Part of a small language model's weights: 2 heads of 128 (1 for keys and values), a variant of Adam for these matrices.
Each number is 128 + 24 x the weight over its row's rms, rounded and kept within 0 to 255. Layers, rows and columns count from 0. The size above them is the row's rms in percent of the matrix's.

# layer 8 MLP down (transposed), 1024x256, rms 0.0731, rows 772-796, columns 0-63
size [ 97  95  98  97 117 109  98 106  89  97  99  96  95 104  94  93 108 105 117 104  94  96 100 109 101]
[[137 121  98 135 105 145  87 141 154 119 139 138  85 164 148 109 107 102  97 143 136  91 120 163 108 140 116 163 135 154 115 102  99 120 107 195 113 159 116 109 110 149 133 145 118 140 132  87  79 142 167 104 137 100 137 138 125 116 169 150  99 132 136 109]
 [122 108 124 127 159 138 124 143 153 165 156 107  98 123 121  80 116 107 119 120 111 110 158  93 117 149 119 133 126 121 129 133 127 127 165 115 147 165  76  89 128  82 111 132 165 115 126 112 139 178 168 143 148 133  51 134 136 134  97  86 113 104 147 119]
 [ 89  95 115 118 140 115 105 147 134 202  99 132 128 132 142 130 110 168 138 150 111 101 158 124 139 120  79 143 204 135  96 153 106 111 126 125 154 128 114 113  49 123 183 117 129 153 121 109 159 138 140 118 132 168 125  69 101 115 132 134 147 101 122 139]
 [ 88 119 100  81 117 131 118 132 192 127 117  74 101 147  99 108 144 124 139 117 154 184 141 195 122 151 143 130 124 133 150 124 166  92 120  80 155 130 122 126 108 144 127 136 127 118 142  88 132 128 137 115 121 156 123  98 157 151 152 108 102 109 163 166]
 [121 121 114 141 122 151 159 137 163 101 133 123 132 130 124  63 124  92 135 119 136 134 144 133 151 122 141 117 135 134 127 166 156 133  83 142 165 144 123 152 124 119 145  87  92 109 115 168 151 135 110 113 107 184 129 119 122 139  98 111 128 123 141 113]
 [ 91 135 148 125 165 109 168 109  99 111 151 161 155  94 107 120 103 111 128 110  96 152  92 134 138  98 128 125 168 145 194 100 138 134  94 156 153 107 144 138 129 161 140 111 119 115 119 162 111 121  93 102 111 132 122 103 166 111 123 124 143 180 129 114]
 [113 136 114 174 142 124 101 111 148 114 167 146 119  99 124 117 147 131 103 129 163 157 121 133 135 157 162 152  79 139 112 162  71 132 133 174 160  99 143 115 110 145 140 105 114 108 105 110 201 117 126 148 120 123  82 116 121  97  97 140  92 144 125 137]
 [162 108 131 153 113 144 146 120 145 133 100 131 137 108 172 102 131 147 128 107  98 118 130 119 112 137 128 141 142 109 112 175 135 145 113 110 146 138 106 146 117  90 144 126  80 155 102 136 108 111 117 152 104  97 148 142 110 119 135 155 149 111 145 144]
 [132 166 124 127 144 123  99  94 139 140 169 136 139 116 131 148 156  95 125 127  97 119 111 148  97 129 173 122 107 139 140 119 114 129 168 135 170 151 114 140 103  58 141 110 165 154 137 150 149 141 115 124 119 154 111  94 152 125 133 114 173 127 132 118]
 [133 123 127 156 140 130 103 128 138 133 142 131 132 136 135 159  97 106 121 129 148 170 139 111 127 114 141 119 160  86 134 133 155 113 119 118 120 182 159 135 173 114 127  96 145  99 180 158 146 166 112 140 117 104 117 186  94 138 137 106 101 176 140 127]
 [ 79 153 128 128 133 121 135 109 108 106 169 117  91  98  94 126 137 140 171 100 141 126 153  77 147 136  79 108  87 125  91 122 125 169 139 143 114 144 100 124 157 139 145 106 152 148 155 100 119 105 140 167 106  66 161 169 173  79 131 121  72 165 123 136]
 [128 173 137 145 141 103 122 104 104 112  85 105  89 106 103 135 142  99 113 110  91 131 133 134 136 157 104 145 123  99 152 110 147 118 108 128 134 130 111 119 110 139  84 119  95  95 124 125 150 120 168 136 126 154  88 169 123  95 125 103 144 118  97 141]
 [169  87 132 104 120 128 191 157 122 101 157  95  95 160 116 123 119 109 128 152 142 112 133 139 112 126 103  96 192 161 120 129 131  88 118 142 150 113 143 147 124 119 107 148 199 121  83 128 119 143 143  94 129  93 151 142 157 103  74 126 118 119 112 115]
 [114 124  87 148 106 144 138 119 114 129 104 159 152 116 126 112 110 131 101 122 130 153 104 139 121 199 126 130 107  91 122 144 110 163 120  78 111 103 115 140 146 131 145 111 104 129 109 118 171 114 119 153 120 121 106  87 122 156 116 156 123 152 117 117]
 [130  68 128 131 103 140 123 127 126 146 144 109 146 145 119 149 162 113  94  96 114 161 138 139  99 143 125 118 133 123 158 115 138 153 166 138 125 168  85  99 113  96 182 133  91 126 170 118 129 176  90 147 116 119 152 133 102 109 136  92 124 100 123 150]
 [117 112 114  83 142 131 129 119 131  65 171 104 116 132 193 150 105 120  93 139  95 158  95 100 112 127 141 143 117 156 163 164 140 109 111  68 140 192 130 133 124 175 152 104 153 117 163 147 140 127 126 146 104 163 119 151 118  91 146  95 143 128 162 140]
 [143  92 130 156 123 136 128 122 146  78 126 134 107 152 136 116 105 121 165 147 145 175 138 159 129 136 133 142 157 115 128 142 124 140 154 114 141 162 154 146 142 139 131 130 141 133 157 167 133 156 143 111 158  92 128 133 152 122 147  97 165 136 109 131]
 [133 113 115 137 118 156 146 149 109 168 139  87 137 111 109 107 122 122 142 142  99  98 119 157 167 133 123 100 127 135 150 116 110 160 155  97 105 141  98 105 139  94 106 139 127  94 134 114 143 122 129 184  66 177 187 137 133  75 137 146 111 157 140  96]
 [135 104 112 171 118 116 157 126 114 129 124 128 114  88 122 114 101 111 142  93  81 130 131 133 121 116 117 128 133 122 141 114 123  94 138 139 115 146 156 135  72 131 201 125 135  86 156  76 154 117 156 135 118 109 124 147 127  89 147 119 149 122 120 117]
 [102  99 105 103 126 121 162 116 136 106 145 107  85 137 111 164  87 119 191 113 160 131 123 118 120 175 153 125  98 148 110 128 153 161 120  79 121 120 139 105 145 130 142 153 149 128 129 177 140 110 120 110 142 175 116 168 148 130 149 138 127 130  96 118]
 [ 99 142  88 109 133 114 111 151  93  97 125 136 106 166 128 177 126 139 146 110 147 125 168 125  85 117  81 127 114 119  98 109 147 116 146 165 117 172 142  92 140 127  89 119 153 176 134 144 123 139 175 104 122 101 112 158 129 143 140 127 111 127 108 122]
 [ 90 156 146 138 102 130 129 101 140 143 143 136 109 112 132 154 144 110 146  98 112 170 112  85 126 122 113 109 126  93 116 118 156 135 113 164 141 100 130 127 131 160 180 113 111 139 135 123 145 152 101 109  90 102 129 129 164 121 107 147 143 116 133 120]
 [ 78 108 139 137 132 157 135 134 137 145 126  89 169 108 145 136 126 109 135 118 114 144 142 141 116 124 129  87 173 103 153 122 120 113 137 135 127 144 133 117 129 139 109 127 146  96 119 145 104 129 105 118  99 126 140 116 116 180 162 140 165 126 110 146]
 [168 118 171 111 162 147 142 112 136 141 140 158 130  86 159 135 124 121  84 107 109 111  97 157 153 115 149 146 135 104 146 121 118 146  91  65 142 154 156 123 143  78  82 109  98 152 161 148 121 113 126 140 144 117 104 110 181 143 132 106 110 112 108 124]
 [137 142  99 128 149 102 115 122 134 122 147  90 150 128 100 145 138  98 135 143 123 129 137 105 146 122 126 132 137 147 147 131 111 105 125 164 160  89 142 158 146 137 102 121 132 150 119 147 143 144 113  78 140 133  88 135  76  99 143 146 100  94 141 154]]
# layer 8 MLP up, 1024x256, rms 0.0815, rows 773-796, columns 0-63
size [ 98 103 101 111 113 101 103  90  95  99  99  99 108  99  99 101 100 102 110  91  98 104 103 101]
[[154  72 137 112 151  81 166  74 134 134 107 137 114 139 111 147 128 165 122 155 138  98 114 145 185  76 141 116 138  92 111 117 129 112 124 139 133 148 143 121 150  92 136 169 118 137 164 136 123 123  86 167 132 170 159 132 100 131 126 103 150 123 110 153]
 [110 120 134 166  93 157  59 129 146 123  78 132 122 122 143 133 114 139 114 107 139  89 134  88 165 127 135  79 146 126 132 132 134 150  96 117 138 115 147 125 154 123 106 136 143 120 148 146 171 113  97 176 129 103 112 111 136 134 151 107 127 145 146  77]
 [128 150 183 164 116 140  93 145 104 108 139 193 143 142  72 129 125 161 120 127  93 158 128 117  92 164 106 159 123 145 103 113 145 162 152 144 116 100  76 119 109  85 144 107 130 148 118 117  69 118 127 123 135 140 117 108 135 131 131 123 132  89 168 125]
 [154 103 157 119 118 116 139  94 118 112 142  94 129 139 142 105 114 122  92  90  84 110 115 159 171 177 121 162 121 126 127 149 154 147 167 149 102 123 153 166 157 121 127  86  88  89 160 125 121 176 147 133 100 129 126 120 120 135 104 136 102 153 136 111]
 [122 137 123 169 111 123 149 145 124 118  97  94 152 132  41 111 166 155 137 169 123 139 132 132 141 124 123 138 142 140 170 104  88 161 150 152 120 125 138 124 196 139 118 109 117 122 141 123 127  81 140 153 157 137 151 148  89 134 147 121 124 135 121 122]
 [118 100 141 124 115 141 108 107 123 101 122 157 135 137 132 143 150 111 136 115  98 139 128 154 130 157 133 120 127 152 134  80 103 108 105 119 123 125 126  87 123 124 135 122 194 114 115 141  81 127 124 111 102 157 107 120 168 136 104 150  93 154 125 133]
 [118 131 100 139 103 125 150 112 130  97 134 105 161 103 146  84 145 164 133 134 105 134 156 134 121 129 114  68 158 135 130 113  84 161 123 130 150 183 151 161 127 121 138 130 122 112 164 128  88  96 127 126 118 145 132 115 116  93 130 111 139 160 126 158]
 [162 131 126 143  99 153 122 127  83 161 136 154 125 123 128 127 100 158  74 186 162 128 131  99 154 129  88 142 151 133 156  80 133 130 124 132  82 129 124  96 133 136 175 124 122 175 141 131 114 146 164 102 124 110 136 151  98 154 106 135  72  97 116 111]
 [135 103 119 118 126 154 143 108 124 109 138 161 144 106  80 136 137 155 100 156  94 121 143 152  83 121 113 133  94 142 137 109 119 108 129 157  91  81 160 157 107 132 137 150  87 135 149 166 125 101 133 130 151 165 103  80 154 108 133 150 140  83 130 114]
 [133 109 118 150 166 146 150 137 110 158  99 128 151 123 116 127 146 136 115 111 139  89 106 100 124 122 147 122 132 124 128  99 148  99  81  98 104  98 144 128 119 124 109 129 127 135 113 108 175 104 151 125 145 173 108  88 106 132 124 103 154 117 125 108]
 [114 155  86 151 111 186 109  89 128 169 173 145 151 133 160 159 129 145 147 132 108  78 108 133 123 114 205 131 110 109 128 155 162 133 138 192 130 131 133 146 123 129 180 116 129 133 145 116 127 136  89 121 127 123 163 117 109 149 124 121 118  97 154 127]
 [108 122 155 128 129 165 109 159 114 164 112 175 137  94 115 118 116 119 100 127 121  98 180 160 132 120  85 114 122 100 125 105 158 144 125 117  88 126 115 154 129 102 108 124 133 171 153 101 139 143 124 140 128 141 116 152 114 144 155  85 117  93 111 107]
 [138 104 120 103 128 105  71 118 159 152 171 129 145 105 122 136  88 143 133 125 126 133 136  88  92 121 120 134 172 151 123 151 122 123 106 167  83 141 126 119 144 169 129 100 138 125 104 128 151 109  87 131 135 143 187 117 123 170 125 145  98 121 134 168]
 [126 147 162 104 140 152 133 125 120  99 119 167 150 100 137  94  96 128  91 172 158 119 130 174 134 119  99 110 137 122  72 131 104 139 101 141 128  98 155 137 114 130 112 118  65 150 140 119 147 135 171 134 150 136  88 117 128 152 134 115 106 131 104 126]
 [140 113 145 138 135  87 152 126  76  94 135 154  82 100  82 119 137 122  30 141 117  81 164 178 138  90 155 118 168 162 147 113  90 124 122 115 140 158 151 136 135 113  68 155 156 156 155 151 120  91 117 134 142 189 151  97 127 107  88 121 116 147 108 137]
 [140 157 122 137 113  86 150 107 131 149 167 153 170 111  93 146 104 129 156 133 174 152 130 159 144  79 138 123 126 139 154 109 141 135 158 126 128 136 149 145  96 137  92 158 117  92 145 182 134 150 123 112 118 153 201 132 135 165 134 123 106 125 143 124]
 [155 119 123 158 114 148  87  73 150 109 154 160 129 115  81 136 134 153 119 128 143 146 112 100 100 122 148  98 148 115 140  87 122 116 145 131 102  91 126 124 112 157 137 183 145 135 177 137 115 119 127  99 132 140 156 120 149 143  93 105 173  73 103 102]
 [112 133  84 136  98 172 162 102  96 169 165 140 146  89  78 143 158 142 162 150 128 115 149 135 163  77 131 158 105 145 152 158 145 117 166 149 128 154 151 134  91 149 126 138 112 130 140 111 144 106 137 141  96 135 131 143 113 162 120 146 111  92 152 114]
 [124 120 144 115 155 113 181  78 106 181  97 130 126  92 134 135 112 150 118 119 115  87 113 145 104 126 182 153 166 149 158 109 144 134 152 144  86 133 126 168 174 139 152 119 165 173 129 141 118 154 105 113 133 133 156 126 103 145 117 128  53 154 160  96]
 [ 99 115 164 143 147 114 176  90 101 114 126 117 119  90 180 113 147 121 116 115 102 113 138 170 125 124 153 114 152 135 129 175 108 145 129 145 137 121 124 173 141 113 151 123 112 149 123 144 136 132 140 177 133 164 110 138 138 132 122 134 143 142 175 130]
 [151 161 151 145  93 104 113  96 117 147  94 154 110  98 125 101 134 165 118 157 113 105 130 154  96 152 115 131 159 128 102 122 121 148 171 158 111 102 153 144 111 148 178 121 107 147 139 102 131 116 163 152 152 132 113 105 149 136 139 110 117 124 117  94]
 [144 110 103  92 104 162 165 105 115 125 152 129 153  94 139  52 166 119 142 146 109 135 110 162 123 106 155 116 153 150 174 145 139  84 182 111 109 133 160 130  96 149 168 106 136 103 135 123 126 145 128 138 141 141 109 140 128 129 113 128 103 144  80 144]
 [122 140  90 130 186  95 163 128 130 152 121 138 144 124 127 106 170 133 140 151  96  77 114 163 126 159  98 155 116 126 145 140 132 114 103 164 124 100 139 148 117 119 132 102 146 165 132 137 113 140  98 166 115 151 132 124 111 127  97 106 164 122 150 152]
 [116 144 134 143  80 131 138  97 101 144 131 120 150 134 145 132 154 133 120  90  85 136 121 128 129 121 141 105 131 129 132  92 158 175  79 159 125 195 108 106 118 131 123 154 128 103 105 165 143 177 135 165 105 115 156  87 171 126 138 148 123 114 139 113]]